Each number is 200 + 20 x the weight over its row's rms, rounded and kept within 0 to 999. Layers, rows and columns count from 0. The size before them is the row's rms in percent of the matrix's.

# k: layer 5 attention key, 448x448, rms 0.0889, rows 144-174, columns 0-111
# q: layer 5 attention query, 448x448, rms 0.0932, rows 145-175, columns 0-111
k144,104,179,191,198,224,198,179,214,198,223,228,200,179,179,175,214,262,177,217,202,188,194,164,217,208,185,201,195,189,218,178,176,189,162,202,218,210,246,240,210,218,227,183,213,194,192,193,212,229,191,199,200,169,133,203,176,185,185,227,203,185,191,212,197,214,165,206,184,236,180,197,229,188,210,216,216,249,220,187,218,205,192,204,188,188,187,227,199,178,180,201,211,183,177,186,192,199,188,168,179,190,220,185,238,167,168,180,180,204,230,187,196,229
q145,144,190,180,237,199,203,177,226,195,200,182,190,184,209,227,221,233,212,204,243,205,199,216,224,188,179,205,205,158,205,219,202,198,172,220,193,184,218,198,203,210,206,189,159,212,201,172,212,203,204,236,203,216,240,230,216,197,189,234,181,194,210,202,169,179,192,182,178,184,196,188,231,210,194,204,200,174,194,227,202,192,191,183,166,169,170,187,197,231,205,176,195,205,185,209,185,212,221,197,236,166,209,225,225,193,183,219,187,200,236,252,192,206
k145,117,224,206,217,187,264,179,201,223,206,198,214,162,183,203,206,250,198,191,209,232,198,182,224,212,197,209,222,169,228,219,255,198,213,220,200,192,209,191,179,229,193,201,213,193,195,201,182,187,174,199,195,158,238,212,222,175,181,206,191,195,224,226,209,183,169,200,162,207,190,187,232,189,198,215,207,198,184,210,178,193,188,200,197,191,187,203,215,198,180,201,235,194,186,242,222,209,195,178,233,200,222,202,194,179,206,212,210,194,244,213,220,181
q146,102,173,173,198,190,200,191,222,204,232,177,189,195,171,212,220,197,182,230,204,227,188,209,210,225,158,220,177,199,231,203,191,181,207,194,184,214,211,184,190,201,202,173,195,220,212,235,213,178,191,169,213,229,225,215,176,196,200,185,212,205,180,193,196,165,217,190,205,213,191,164,182,184,159,248,227,190,177,214,199,206,183,174,192,200,179,230,222,215,197,233,174,231,192,216,197,183,193,202,210,210,190,226,209,189,197,171,199,187,216,231,221,194
k146,116,191,184,194,185,222,252,179,192,189,176,207,229,199,218,238,185,226,207,210,199,210,197,248,187,206,198,215,190,195,210,174,207,218,202,185,213,225,176,191,205,177,215,206,214,211,215,170,226,209,196,209,199,212,194,197,204,185,210,219,227,181,199,146,201,166,211,220,191,174,222,192,193,199,223,189,195,210,226,187,153,186,190,211,243,221,196,199,188,177,203,208,204,166,179,174,199,208,214,170,184,236,221,196,165,199,179,213,178,192,226,220,173
q147,092,246,195,169,179,190,163,219,219,198,221,158,212,196,219,174,231,203,206,176,218,197,200,205,158,214,214,188,201,179,148,194,181,215,184,216,177,203,186,190,195,195,164,225,186,202,198,204,203,177,190,211,224,195,200,224,220,199,184,238,185,216,195,166,187,171,248,238,244,232,200,196,197,182,204,163,236,201,194,212,199,202,210,196,168,142,177,207,219,191,190,182,201,194,212,209,216,199,174,217,209,198,201,238,212,184,200,181,215,184,252,193,170
k147,095,197,222,208,216,211,195,199,216,215,199,211,201,193,210,203,218,220,173,222,174,210,199,215,215,225,184,192,240,226,218,218,158,235,186,195,197,188,215,188,229,185,226,187,198,196,213,170,180,184,215,222,184,195,190,179,205,162,225,172,194,183,202,213,188,175,227,190,170,210,153,216,211,192,175,215,220,201,229,207,202,173,211,181,185,197,191,218,211,182,177,239,184,207,202,210,198,170,200,206,191,207,187,192,230,203,203,186,217,209,173,167,218
q148,091,170,216,203,217,184,197,219,183,193,209,235,204,232,167,190,198,193,183,213,191,190,221,187,206,233,173,187,165,209,217,222,199,217,232,187,169,216,214,211,170,174,229,191,188,178,187,180,180,214,227,211,189,193,210,194,210,204,164,166,225,147,163,195,228,190,153,149,175,174,229,182,209,179,216,194,193,199,184,191,216,236,197,201,190,183,188,200,217,207,199,199,196,150,173,190,161,242,245,183,203,186,207,224,164,215,211,229,222,254,173,199,223
k148,095,244,198,183,241,189,207,175,203,202,202,184,178,161,207,214,192,201,208,225,207,167,205,192,155,185,215,173,201,182,178,185,191,214,224,190,177,191,241,224,198,222,199,193,209,191,173,192,230,168,194,186,206,217,232,195,224,229,177,207,179,194,219,146,195,222,192,187,222,161,216,182,209,232,210,188,197,192,215,205,199,222,220,203,202,232,228,214,207,191,200,208,220,208,228,209,231,184,211,225,195,183,194,178,223,158,192,209,172,193,169,196,209
q149,085,199,176,184,183,218,175,197,201,175,233,204,179,233,154,206,212,170,194,170,221,209,209,212,194,216,198,199,176,215,158,220,218,202,196,169,181,190,193,214,147,224,229,191,214,196,194,217,203,225,206,183,189,198,205,197,203,206,181,199,210,203,196,207,220,201,202,169,190,173,212,206,228,160,167,219,183,223,210,203,212,197,248,205,163,216,231,209,228,203,190,181,173,177,182,201,192,220,168,158,186,190,199,196,187,212,225,192,173,262,212,188,212
k149,087,172,235,167,222,232,214,212,199,214,186,181,183,175,194,205,210,202,237,230,184,190,224,187,215,189,240,234,183,213,187,215,202,229,223,229,185,206,245,199,213,207,197,208,175,178,199,192,221,211,191,214,210,198,234,197,193,187,164,229,166,223,202,206,202,219,220,174,231,214,199,188,158,222,172,232,206,171,190,223,201,206,227,228,190,210,212,207,197,171,185,228,156,215,212,226,209,216,220,226,190,231,221,198,189,179,224,210,185,268,213,196,227
q150,175,184,231,190,216,202,217,178,204,188,217,234,197,186,213,239,164,192,164,187,167,202,166,221,203,208,186,175,175,199,187,172,179,186,200,223,223,180,231,200,186,193,212,219,210,229,201,188,194,196,190,218,187,173,192,197,186,196,229,213,194,178,209,204,228,169,207,181,214,174,210,187,184,233,174,189,206,177,182,194,201,194,199,255,226,235,208,228,181,210,184,207,182,200,159,197,203,163,186,175,230,201,184,191,174,189,185,171,175,176,167,207,209
k150,114,150,206,149,197,187,188,186,203,186,214,212,210,240,154,187,182,225,193,193,192,216,187,162,198,189,178,197,228,215,177,187,209,170,203,215,212,213,202,179,177,219,200,186,204,172,220,239,181,207,181,208,221,185,178,173,205,240,189,192,207,199,215,208,189,225,232,224,196,216,217,182,192,198,164,191,193,184,155,251,213,201,210,176,189,195,218,189,180,207,226,180,222,229,172,222,206,196,202,195,194,172,183,198,225,235,180,207,212,202,209,232,194
q151,091,178,177,194,192,206,172,172,212,202,215,221,209,216,223,206,205,203,236,161,214,221,199,206,213,207,195,239,196,214,187,186,174,186,218,186,192,185,203,194,191,196,203,151,223,210,167,184,218,186,231,171,191,176,237,173,225,183,230,216,203,184,155,192,198,185,218,208,166,179,228,205,212,194,167,187,191,215,241,221,192,225,239,210,174,222,197,217,195,189,193,191,180,183,194,202,191,196,196,181,227,203,197,214,189,236,173,195,232,158,187,165,221
k151,086,223,244,196,227,208,198,223,220,206,194,177,242,206,197,185,230,206,203,206,203,189,176,172,188,218,215,188,183,200,188,169,224,183,202,192,213,207,219,204,187,179,237,226,180,185,206,228,196,207,207,189,229,185,148,226,227,214,212,188,188,201,213,221,152,221,192,222,219,198,205,181,214,180,189,197,185,153,181,187,208,184,206,222,208,226,177,188,211,205,195,179,244,218,220,212,199,183,231,225,211,183,234,186,250,205,210,189,178,200,216,204,233
q152,093,197,199,207,164,206,196,191,184,183,195,213,180,202,217,184,155,188,212,182,213,223,182,208,194,208,167,229,209,181,195,198,249,196,212,210,208,217,235,177,202,188,242,190,210,222,169,199,200,217,220,183,180,250,151,226,205,186,216,183,200,213,165,243,199,190,198,210,191,201,220,200,217,211,194,198,209,193,202,167,193,221,213,211,213,223,208,179,221,211,189,179,191,183,186,220,194,173,243,199,186,229,191,187,199,190,206,208,213,206,212,215,199
k152,095,217,204,219,223,151,185,198,199,183,223,183,198,221,224,152,222,214,214,193,182,181,217,167,221,192,217,181,205,180,214,198,221,177,181,213,183,171,202,182,197,219,220,236,183,210,213,243,186,221,223,200,227,206,217,203,217,198,199,189,150,204,203,197,198,203,178,192,188,173,250,186,237,213,237,171,186,174,192,197,212,191,213,184,203,189,177,213,198,266,222,215,211,200,247,168,198,155,215,197,200,196,184,144,214,203,175,196,170,214,172,190,192
q153,095,222,220,218,211,205,168,198,180,200,197,188,161,205,221,206,246,206,210,197,202,225,173,208,199,207,194,236,184,198,213,211,188,138,195,195,204,226,225,178,197,215,195,167,199,215,186,189,180,197,189,241,187,189,190,207,191,227,187,217,196,224,198,224,193,152,179,175,197,197,194,234,204,184,175,219,205,210,220,208,211,215,199,176,206,214,171,175,177,226,186,210,206,202,219,183,247,214,190,233,221,234,199,209,178,188,200,212,240,211,231,194,186
k153,098,204,220,194,167,215,159,195,204,220,192,184,173,196,187,172,197,215,190,213,199,179,214,198,219,179,202,209,232,233,217,243,192,203,194,214,230,182,223,177,206,210,175,187,177,208,200,212,176,193,166,234,193,249,214,199,183,204,179,218,182,240,205,182,181,221,197,190,210,249,177,177,196,185,192,191,189,161,199,210,236,215,217,182,186,201,200,192,220,207,185,174,194,238,231,230,184,219,185,217,201,216,187,179,205,212,226,216,192,250,228,226,179
q154,091,196,228,192,215,196,196,201,201,189,201,220,225,197,202,148,222,198,146,223,189,202,202,179,177,231,218,177,211,165,173,226,231,243,213,227,157,237,178,213,219,180,203,235,180,203,205,243,167,180,206,235,183,209,186,224,205,182,215,203,191,211,219,187,211,203,206,216,227,188,185,201,195,228,163,195,251,173,151,188,204,196,175,192,201,158,188,184,251,218,196,194,203,202,167,222,183,202,206,219,195,185,178,212,244,203,215,196,193,203,186,198,193
k154,097,183,186,171,196,173,196,185,219,199,233,206,193,239,205,198,226,191,201,199,173,214,209,205,191,250,202,199,215,183,226,196,183,213,180,202,167,167,196,189,190,224,227,218,219,191,202,200,208,193,220,168,220,202,190,197,201,194,175,180,194,195,165,201,207,165,209,200,152,171,198,176,220,189,234,215,222,211,227,202,192,195,236,171,169,174,214,210,195,203,227,248,195,182,203,164,187,191,201,208,247,204,193,240,209,221,203,217,216,207,159,157,204
q155,091,222,224,202,187,177,200,203,211,190,199,197,195,200,227,196,201,198,179,191,232,230,177,197,177,239,210,184,190,206,215,191,196,165,221,225,230,187,191,204,237,230,203,197,224,198,200,185,170,179,228,188,193,202,225,200,205,175,250,196,190,189,228,203,169,178,207,202,194,204,211,202,177,196,199,227,187,207,165,162,181,189,189,216,186,202,178,224,215,194,211,209,233,234,223,221,217,195,212,215,207,219,232,208,195,182,166,197,208,175,202,214,194
k155,102,194,175,233,237,201,165,237,167,229,203,183,180,206,191,204,209,181,167,186,207,205,156,200,193,173,161,221,192,203,214,198,229,218,204,183,195,215,220,160,188,181,216,233,203,214,196,199,193,210,220,211,203,193,167,188,186,194,218,180,223,170,176,208,187,197,185,207,167,198,179,182,202,176,203,204,188,190,221,187,218,197,210,165,146,178,209,177,221,245,206,210,181,216,216,235,197,191,191,215,189,175,174,183,192,219,158,194,206,198,232,201,189
q156,093,218,209,177,196,198,221,218,199,185,197,212,223,185,202,194,200,206,175,193,204,211,194,172,195,258,187,201,231,179,149,183,229,227,197,207,204,211,174,210,241,212,209,225,193,190,213,204,204,212,206,168,224,190,185,203,213,194,214,200,220,222,208,195,187,221,205,221,178,187,184,209,173,216,163,204,224,212,192,209,201,206,222,201,191,211,201,184,192,218,207,226,220,200,176,222,206,204,187,178,227,178,189,167,230,227,191,197,167,158,156,190,201
k156,097,178,184,173,197,139,184,227,216,200,187,160,263,253,196,207,197,169,206,206,180,211,192,179,212,204,194,184,211,160,188,147,172,199,167,200,194,187,214,221,191,217,221,216,195,193,189,242,201,223,199,192,215,179,212,182,208,204,196,217,195,189,176,231,200,224,195,204,201,199,199,160,200,203,194,204,206,207,183,204,205,180,184,174,199,191,220,198,194,208,221,171,214,185,213,166,165,203,197,182,213,179,182,221,227,203,182,202,218,175,199,172,228
q157,090,180,203,208,194,238,183,161,204,192,180,216,185,196,194,185,204,195,192,193,226,234,170,205,190,210,200,197,215,206,192,225,209,198,210,221,174,233,223,203,179,153,200,134,221,209,198,235,203,186,214,241,182,189,195,216,208,195,215,206,188,203,208,186,166,156,237,222,219,214,207,226,201,189,162,202,196,185,194,216,173,192,231,188,199,181,215,159,237,204,182,170,215,180,187,193,177,199,207,208,183,184,219,203,232,208,213,220,209,204,218,171,173
k157,099,196,197,188,192,184,186,195,201,195,206,173,218,209,205,165,211,206,175,191,203,176,222,221,212,209,234,232,204,194,207,216,216,212,206,204,169,192,201,192,194,188,226,230,181,221,200,190,182,188,194,185,209,173,190,203,216,198,212,201,200,211,202,192,214,199,234,219,154,188,209,185,196,203,212,203,204,215,215,217,193,186,206,190,204,179,189,186,220,206,198,201,200,184,212,185,192,200,231,206,198,228,203,204,191,181,216,155,211,191,201,218,167
q158,085,196,191,187,203,187,204,200,207,191,198,210,229,185,190,193,197,206,190,176,214,205,207,194,184,245,198,194,202,183,150,185,170,210,190,183,211,202,187,214,218,185,226,222,186,221,207,188,185,213,227,186,223,191,202,202,205,168,201,213,207,183,191,187,220,206,211,203,157,183,214,184,193,163,193,177,191,196,153,183,214,210,199,228,187,228,196,199,195,208,187,214,207,201,184,252,170,223,202,164,233,182,205,199,195,235,220,203,206,185,175,181,226
k158,091,215,167,204,219,171,185,200,181,203,175,154,209,218,193,190,215,178,204,188,180,197,191,161,209,211,166,174,218,184,200,166,184,233,203,180,198,209,241,223,204,203,221,200,221,177,196,234,222,197,228,210,213,188,166,178,222,210,219,185,200,160,180,215,179,222,180,216,212,202,211,153,200,211,207,223,181,191,223,223,164,189,182,193,204,200,185,193,174,249,215,172,210,188,208,194,167,212,238,160,186,180,202,193,227,175,172,180,207,166,208,188,255
q159,085,209,177,186,199,156,222,199,217,216,197,200,223,179,182,209,244,212,200,197,226,227,174,199,154,203,185,173,240,188,218,193,226,187,179,202,187,191,186,206,192,180,204,177,233,181,215,223,201,253,217,194,170,198,197,174,240,204,185,214,200,175,224,183,156,187,188,251,226,201,184,187,263,210,209,227,185,220,221,201,190,215,217,187,183,184,212,134,222,196,212,207,206,189,194,141,184,199,187,222,229,171,174,204,200,255,172,196,171,173,185,169,173
k159,094,214,205,195,170,166,210,221,220,190,189,203,229,214,230,193,169,188,200,220,187,230,182,220,206,179,230,240,202,186,193,176,221,190,181,184,183,204,208,218,200,201,200,246,211,204,217,212,187,192,193,173,193,181,189,175,196,181,202,185,232,181,191,200,191,190,227,208,207,175,215,193,180,207,197,204,218,215,155,205,222,203,176,197,240,210,213,215,213,198,212,240,222,202,187,181,217,213,214,189,236,212,187,248,193,197,196,205,235,164,195,196,195
q160,091,174,218,200,182,209,224,220,210,145,195,206,239,210,183,190,165,217,197,198,198,195,208,203,200,246,210,176,195,205,180,183,191,176,188,188,225,197,199,224,222,212,232,212,182,199,213,221,169,191,226,178,203,187,198,174,213,183,212,201,220,209,203,205,205,181,194,186,203,182,205,170,199,195,183,214,220,202,190,189,197,203,198,250,203,229,184,209,193,226,193,194,219,208,195,235,218,197,170,158,221,217,189,196,194,234,214,200,190,204,205,181,211
k160,091,179,172,174,214,208,182,205,207,199,177,165,184,220,177,204,216,180,190,197,191,209,158,199,190,212,217,222,188,215,179,174,212,212,221,204,205,201,238,213,191,202,226,222,199,179,188,223,186,209,217,188,196,182,169,158,203,225,223,192,197,196,184,213,209,221,205,205,212,239,202,149,185,199,196,218,189,195,213,183,206,193,164,208,167,177,175,179,190,240,208,164,207,203,186,202,182,214,226,157,192,206,178,204,233,170,165,204,227,185,239,189,236
q161,085,219,184,186,213,210,208,213,200,223,232,221,195,182,181,223,210,198,214,226,224,206,168,199,191,196,181,190,184,183,154,191,208,181,224,198,220,178,239,205,197,216,194,202,216,168,185,166,183,219,224,150,214,177,224,166,221,207,182,217,214,211,186,194,167,210,214,178,189,195,195,226,197,198,195,220,178,216,232,229,203,185,191,172,156,174,206,229,196,190,207,227,226,184,198,232,211,203,193,174,202,179,225,162,170,215,224,201,196,203,189,201,205
k161,104,204,219,179,227,212,207,194,211,203,183,224,194,193,188,232,179,186,190,207,202,183,203,188,206,154,199,205,180,223,182,176,188,207,215,218,215,193,229,182,211,200,201,196,207,178,177,203,207,208,183,190,197,148,215,172,176,202,214,222,204,177,232,201,185,219,193,200,214,187,180,192,179,212,196,234,205,127,212,204,236,183,153,240,202,224,228,183,217,167,189,199,198,229,184,258,181,192,205,225,206,182,175,230,201,213,195,237,235,210,200,210,208
q162,086,242,181,202,201,132,210,201,221,203,187,183,216,191,187,207,215,223,237,209,196,183,223,218,198,214,194,222,178,205,188,207,184,199,156,202,176,189,175,190,180,187,233,245,198,203,191,171,208,215,230,180,206,189,201,160,207,208,158,198,196,198,200,180,209,206,188,190,196,203,205,187,223,181,208,213,186,213,173,211,209,201,186,166,195,212,172,188,173,195,196,245,193,208,224,226,204,192,215,196,228,227,186,229,199,226,229,217,239,177,170,193,204
k162,096,223,186,227,202,170,189,174,191,224,183,210,219,196,209,197,207,181,200,220,189,182,170,183,225,188,137,174,184,216,178,171,199,192,220,181,207,180,218,206,223,215,209,182,205,194,163,215,188,196,201,227,202,183,190,213,203,195,198,196,215,172,194,203,182,223,199,192,204,190,222,194,205,204,195,208,190,185,171,191,216,182,169,206,246,248,196,190,216,215,189,241,199,218,190,223,204,225,203,207,227,193,199,178,230,202,158,179,207,155,196,219,206
q163,089,226,205,190,180,208,195,262,190,209,230,195,193,197,165,207,222,200,210,167,214,197,226,201,191,186,196,211,233,173,161,186,223,206,187,207,202,212,215,213,192,203,199,234,184,184,220,217,219,218,167,186,204,234,185,207,215,228,173,219,223,244,199,214,214,217,226,191,228,232,224,195,199,211,180,219,229,210,203,197,200,223,235,216,183,168,188,211,197,169,200,169,193,186,196,199,199,208,190,195,186,189,184,201,207,184,223,198,173,189,173,228,181
k163,087,165,206,185,211,212,215,212,228,188,205,210,170,201,194,213,192,171,213,236,207,182,221,181,188,173,244,175,215,174,196,214,195,204,193,219,191,164,191,189,220,206,199,198,182,216,187,207,196,221,192,188,186,201,262,178,192,233,178,240,208,224,216,196,227,190,238,181,201,184,205,230,213,224,171,200,185,221,186,203,205,218,207,204,181,190,225,221,177,192,186,208,180,211,193,179,191,174,213,195,186,209,174,226,181,212,200,250,216,221,196,193,209
q164,083,245,177,181,192,234,223,182,202,192,230,198,160,204,205,221,205,192,204,191,200,226,161,235,181,163,185,198,202,215,168,205,188,160,223,192,206,173,194,204,215,235,190,181,204,224,189,192,221,189,201,186,191,217,211,192,196,218,225,214,186,223,206,201,177,195,206,173,187,206,207,213,179,195,204,196,165,200,245,243,187,203,221,195,184,226,222,185,199,223,193,225,197,212,209,177,220,198,144,211,185,222,204,205,171,197,184,203,180,212,233,226,203
k164,086,176,242,172,198,230,194,208,207,211,175,225,197,211,170,177,205,219,226,182,202,184,225,178,235,170,205,236,190,239,197,256,191,205,201,237,210,215,214,186,190,196,181,197,188,173,214,223,177,219,185,217,188,172,187,213,194,191,186,213,207,237,211,201,184,206,220,184,202,238,187,206,185,174,183,225,199,167,193,216,239,206,188,221,191,194,210,189,205,170,196,154,172,247,199,261,185,225,195,203,188,223,206,216,202,208,236,219,191,270,217,211,188
q165,088,192,215,203,197,137,209,183,205,147,199,216,176,171,206,203,198,214,207,189,183,201,182,226,204,224,162,189,167,221,196,217,190,189,188,162,193,169,208,202,197,208,256,203,221,186,193,189,164,190,228,220,201,182,187,186,189,214,186,193,196,187,197,195,206,172,175,154,190,188,213,196,229,184,228,213,182,200,185,217,205,196,159,199,192,240,204,181,168,235,186,235,196,194,205,219,173,211,207,184,192,215,193,210,178,220,242,226,219,239,200,188,209
k165,087,217,195,194,205,177,187,163,166,219,182,209,202,185,214,176,179,177,226,185,185,167,218,183,251,166,164,208,184,241,162,203,215,202,214,216,228,228,230,198,206,207,188,194,192,196,173,192,213,201,182,227,187,190,181,198,192,200,183,164,199,197,219,181,150,253,182,195,211,186,206,165,189,170,212,211,184,171,167,231,212,177,180,211,228,235,192,200,210,184,207,183,185,226,206,240,211,232,223,211,211,230,203,165,217,233,193,221,200,195,221,199,180
q166,092,182,202,211,175,176,190,191,220,172,189,193,207,232,227,222,165,169,242,166,144,180,211,188,207,201,209,225,178,251,222,204,163,184,199,183,200,172,186,202,209,229,212,151,206,204,166,196,166,178,214,171,181,209,202,179,228,198,218,187,173,177,185,204,188,184,189,196,194,189,234,180,228,217,189,204,195,195,196,187,192,187,210,240,189,237,189,233,193,198,187,208,219,211,198,234,192,188,219,193,176,233,212,256,172,194,165,188,202,202,191,196,225
k166,101,204,201,230,231,202,193,178,198,205,219,214,220,207,196,172,241,198,177,182,221,201,156,198,178,217,184,187,164,201,201,215,260,177,225,213,227,252,192,182,176,203,236,231,186,206,203,221,159,201,222,212,171,213,164,203,232,207,242,177,193,175,225,215,168,213,208,217,214,163,216,203,209,198,211,205,201,195,180,200,194,201,230,187,178,193,191,197,199,196,223,220,238,198,210,210,217,193,220,242,189,162,202,182,235,233,193,165,181,186,216,200,201
q167,097,192,201,162,182,156,204,193,208,212,175,186,203,219,163,183,208,211,202,193,209,202,201,185,205,211,195,209,222,168,181,224,219,194,185,200,196,207,201,206,175,136,205,193,186,203,220,216,206,222,200,226,144,194,191,216,199,180,174,214,212,204,246,209,222,178,228,190,232,197,181,191,236,229,186,194,229,241,176,206,205,222,224,194,225,207,203,156,201,205,194,194,206,234,175,171,192,201,184,208,202,194,198,206,211,214,219,216,209,216,187,186,199
k167,114,221,186,195,165,183,208,188,229,192,189,181,212,198,190,203,203,187,184,198,180,190,203,184,181,196,258,229,263,188,200,229,202,209,244,175,171,132,197,269,199,209,194,197,192,184,216,215,184,186,202,182,212,208,227,167,210,225,172,184,213,232,204,174,227,201,203,215,199,244,241,226,193,209,192,196,181,205,177,210,192,196,244,216,199,167,202,211,181,192,185,211,190,221,197,167,195,210,192,182,211,194,196,189,218,180,225,202,217,190,169,173,247
q168,096,251,199,188,206,199,205,227,179,209,179,184,224,195,172,166,241,218,164,224,229,200,207,172,164,219,179,203,215,154,201,201,220,187,182,202,197,222,215,198,226,178,187,220,204,184,210,218,202,195,189,204,188,205,194,240,190,221,180,223,236,213,207,203,199,170,184,188,206,198,180,185,185,182,194,166,226,203,195,174,219,229,208,175,192,163,184,193,203,217,195,201,179,213,207,164,240,217,199,205,245,213,199,168,197,209,208,196,209,184,203,203,184
k168,115,234,199,185,190,172,213,189,224,201,196,175,172,175,208,195,166,230,215,217,143,199,204,185,230,171,207,185,240,206,189,208,162,227,188,186,179,156,229,227,219,202,163,201,206,182,205,210,199,201,199,179,219,188,215,190,191,198,167,193,180,200,165,188,202,185,181,214,194,214,205,194,238,199,187,178,191,176,199,205,225,200,224,212,214,199,217,227,208,221,181,215,177,221,223,180,179,194,161,147,225,188,187,200,204,171,188,238,195,179,176,166,235
q169,087,203,203,216,206,186,177,217,185,182,219,196,247,204,205,163,212,179,185,208,192,175,204,206,204,188,223,166,212,192,201,177,215,184,195,197,196,231,179,217,216,251,230,210,172,214,200,220,199,191,230,164,223,221,200,188,197,224,215,191,165,226,189,220,218,233,201,222,246,225,225,211,194,224,188,217,220,194,215,202,192,186,198,153,191,188,202,208,230,207,200,196,214,207,220,254,223,191,192,200,197,205,216,197,219,178,210,147,180,206,209,195,191
k169,111,175,230,190,233,233,188,215,214,239,235,223,193,196,205,203,220,189,187,217,195,188,213,200,208,207,212,204,179,226,215,200,184,167,218,200,192,198,215,181,184,211,199,199,193,204,173,182,205,182,214,199,200,194,200,176,179,165,244,198,203,201,212,205,232,206,195,182,190,195,164,195,185,180,191,200,238,193,211,198,207,216,201,206,153,209,199,191,224,180,205,211,174,205,182,212,200,174,173,211,233,219,181,236,208,178,164,214,221,228,174,200,206
q170,099,223,194,219,191,248,190,200,183,197,213,215,181,216,200,198,150,215,201,195,210,190,212,218,201,210,210,187,220,189,226,201,225,217,235,218,209,198,184,163,214,204,190,221,191,189,197,213,241,187,210,141,219,202,179,214,199,201,212,191,199,198,163,230,219,222,221,259,201,202,186,215,176,223,194,193,233,207,223,216,230,187,211,205,173,206,232,177,177,196,184,227,173,207,193,223,225,169,198,187,228,172,202,154,179,191,167,193,165,192,197,224,187
k170,095,166,231,182,249,177,214,207,179,208,251,202,199,190,219,211,187,219,205,197,200,199,210,178,233,208,222,146,170,200,212,181,171,155,172,190,179,227,208,180,179,204,213,201,207,194,203,194,210,200,195,168,227,154,212,234,206,171,243,200,166,188,198,227,211,213,188,226,188,207,202,220,208,186,201,186,230,210,208,202,203,205,200,181,193,210,226,204,238,240,215,172,199,197,192,181,173,218,199,188,229,178,210,215,205,209,188,176,188,160,191,188,192
q171,155,214,211,173,204,181,210,174,216,212,200,198,229,188,195,176,190,183,187,156,192,191,194,180,200,240,214,197,238,176,206,171,213,199,205,214,234,212,207,203,189,229,207,216,202,215,237,189,210,196,151,220,184,164,197,197,216,205,218,228,189,222,195,174,223,199,233,235,220,203,227,177,199,210,181,205,210,218,186,202,175,219,230,216,229,197,208,203,202,177,244,179,209,205,178,165,205,205,207,185,199,194,201,207,207,203,174,209,197,166,191,211,179
k171,127,174,197,182,208,175,210,196,186,187,206,177,257,257,165,205,144,193,184,193,179,220,171,208,167,189,228,184,237,182,204,172,202,196,189,189,210,187,211,213,178,200,195,176,226,188,190,216,227,227,195,218,199,168,173,166,226,230,207,225,203,181,198,188,220,222,236,241,177,222,202,173,206,205,183,204,197,199,195,205,214,201,204,173,201,210,199,193,188,207,191,152,198,200,187,180,180,191,214,191,189,168,220,235,200,196,204,202,222,189,192,200,171
q172,089,188,194,224,204,210,189,230,172,255,219,190,220,173,184,203,212,191,196,176,233,200,199,190,190,185,213,205,213,158,222,162,204,225,216,193,184,220,186,156,173,195,185,203,221,197,206,176,235,212,181,197,188,218,221,195,218,197,174,217,219,210,191,211,184,212,216,241,236,208,207,203,204,229,194,214,224,219,226,177,198,215,208,197,175,156,194,216,186,144,205,192,178,166,213,163,221,184,224,217,194,167,203,192,209,183,159,194,202,178,168,227,162
k172,084,199,204,204,196,209,233,235,212,189,236,210,208,192,216,250,180,198,174,243,214,216,185,233,198,189,245,168,220,173,226,187,206,172,193,182,194,188,190,198,198,181,211,189,211,214,193,176,211,194,216,209,220,219,253,192,219,209,217,222,197,184,219,221,214,165,229,202,209,174,199,218,220,221,195,171,208,244,190,192,197,218,224,212,230,211,197,211,197,181,194,226,233,203,189,170,193,157,201,212,195,158,187,208,180,205,176,245,206,185,181,210,181
q173,136,205,197,171,169,172,228,182,227,152,197,206,221,197,188,204,177,187,189,189,173,222,199,199,205,221,190,200,243,213,193,183,211,212,206,230,204,183,206,210,221,197,179,194,182,185,220,214,199,200,167,209,175,173,201,188,218,212,215,228,203,180,181,202,212,208,219,221,215,201,223,151,177,212,174,195,201,202,177,199,202,210,202,224,208,208,195,198,192,216,222,174,203,222,173,197,184,192,210,148,202,192,199,221,200,212,177,187,176,192,161,201,208
k173,156,176,204,176,192,163,225,179,202,168,209,206,273,229,194,191,173,205,197,179,199,200,209,188,189,213,203,197,220,163,188,172,218,198,175,194,205,213,179,223,174,204,219,203,208,203,215,215,208,225,193,202,213,192,196,180,225,227,183,195,208,203,198,183,198,211,215,229,197,191,232,188,222,207,188,183,210,222,186,206,197,186,211,197,231,198,195,202,180,189,220,189,227,197,173,163,194,205,213,158,186,187,223,171,224,210,194,176,182,154,177,178,187
q174,087,236,196,193,204,146,186,225,197,200,199,185,182,205,207,215,217,233,205,195,211,197,201,240,196,213,168,198,197,198,173,221,195,194,168,193,198,175,200,189,208,189,250,247,177,195,192,211,190,223,205,180,212,202,174,170,194,203,150,185,211,193,190,208,218,195,182,206,183,195,197,177,212,159,218,202,211,205,173,224,248,193,210,178,199,214,203,214,194,210,183,219,174,220,200,250,211,209,196,188,202,226,175,216,167,198,222,160,202,217,209,186,194
k174,095,222,204,204,192,186,210,173,194,214,193,203,207,176,229,172,213,185,208,219,155,185,227,173,235,203,153,179,213,200,186,192,167,254,166,233,223,185,212,208,232,217,186,224,211,197,197,200,184,182,215,226,200,212,196,219,189,168,207,176,208,197,206,191,193,202,190,178,209,201,207,189,196,183,198,228,186,182,189,198,167,169,202,193,206,205,219,213,213,246,201,214,202,217,241,214,215,210,191,194,219,222,202,158,219,192,182,189,196,165,202,209,216
q175,090,236,174,201,192,210,222,232,225,169,218,182,197,257,160,199,172,205,231,194,186,166,231,223,167,233,185,228,192,206,230,218,199,193,199,227,194,182,224,192,177,190,197,215,186,202,191,195,205,246,206,166,183,218,201,192,218,226,194,212,195,215,178,165,200,198,227,201,226,213,196,192,234,211,196,176,216,223,191,212,202,218,221,184,181,195,199,223,179,183,194,209,172,230,189,206,237,193,198,211,219,214,181,220,202,196,215,180,188,210,182,198,183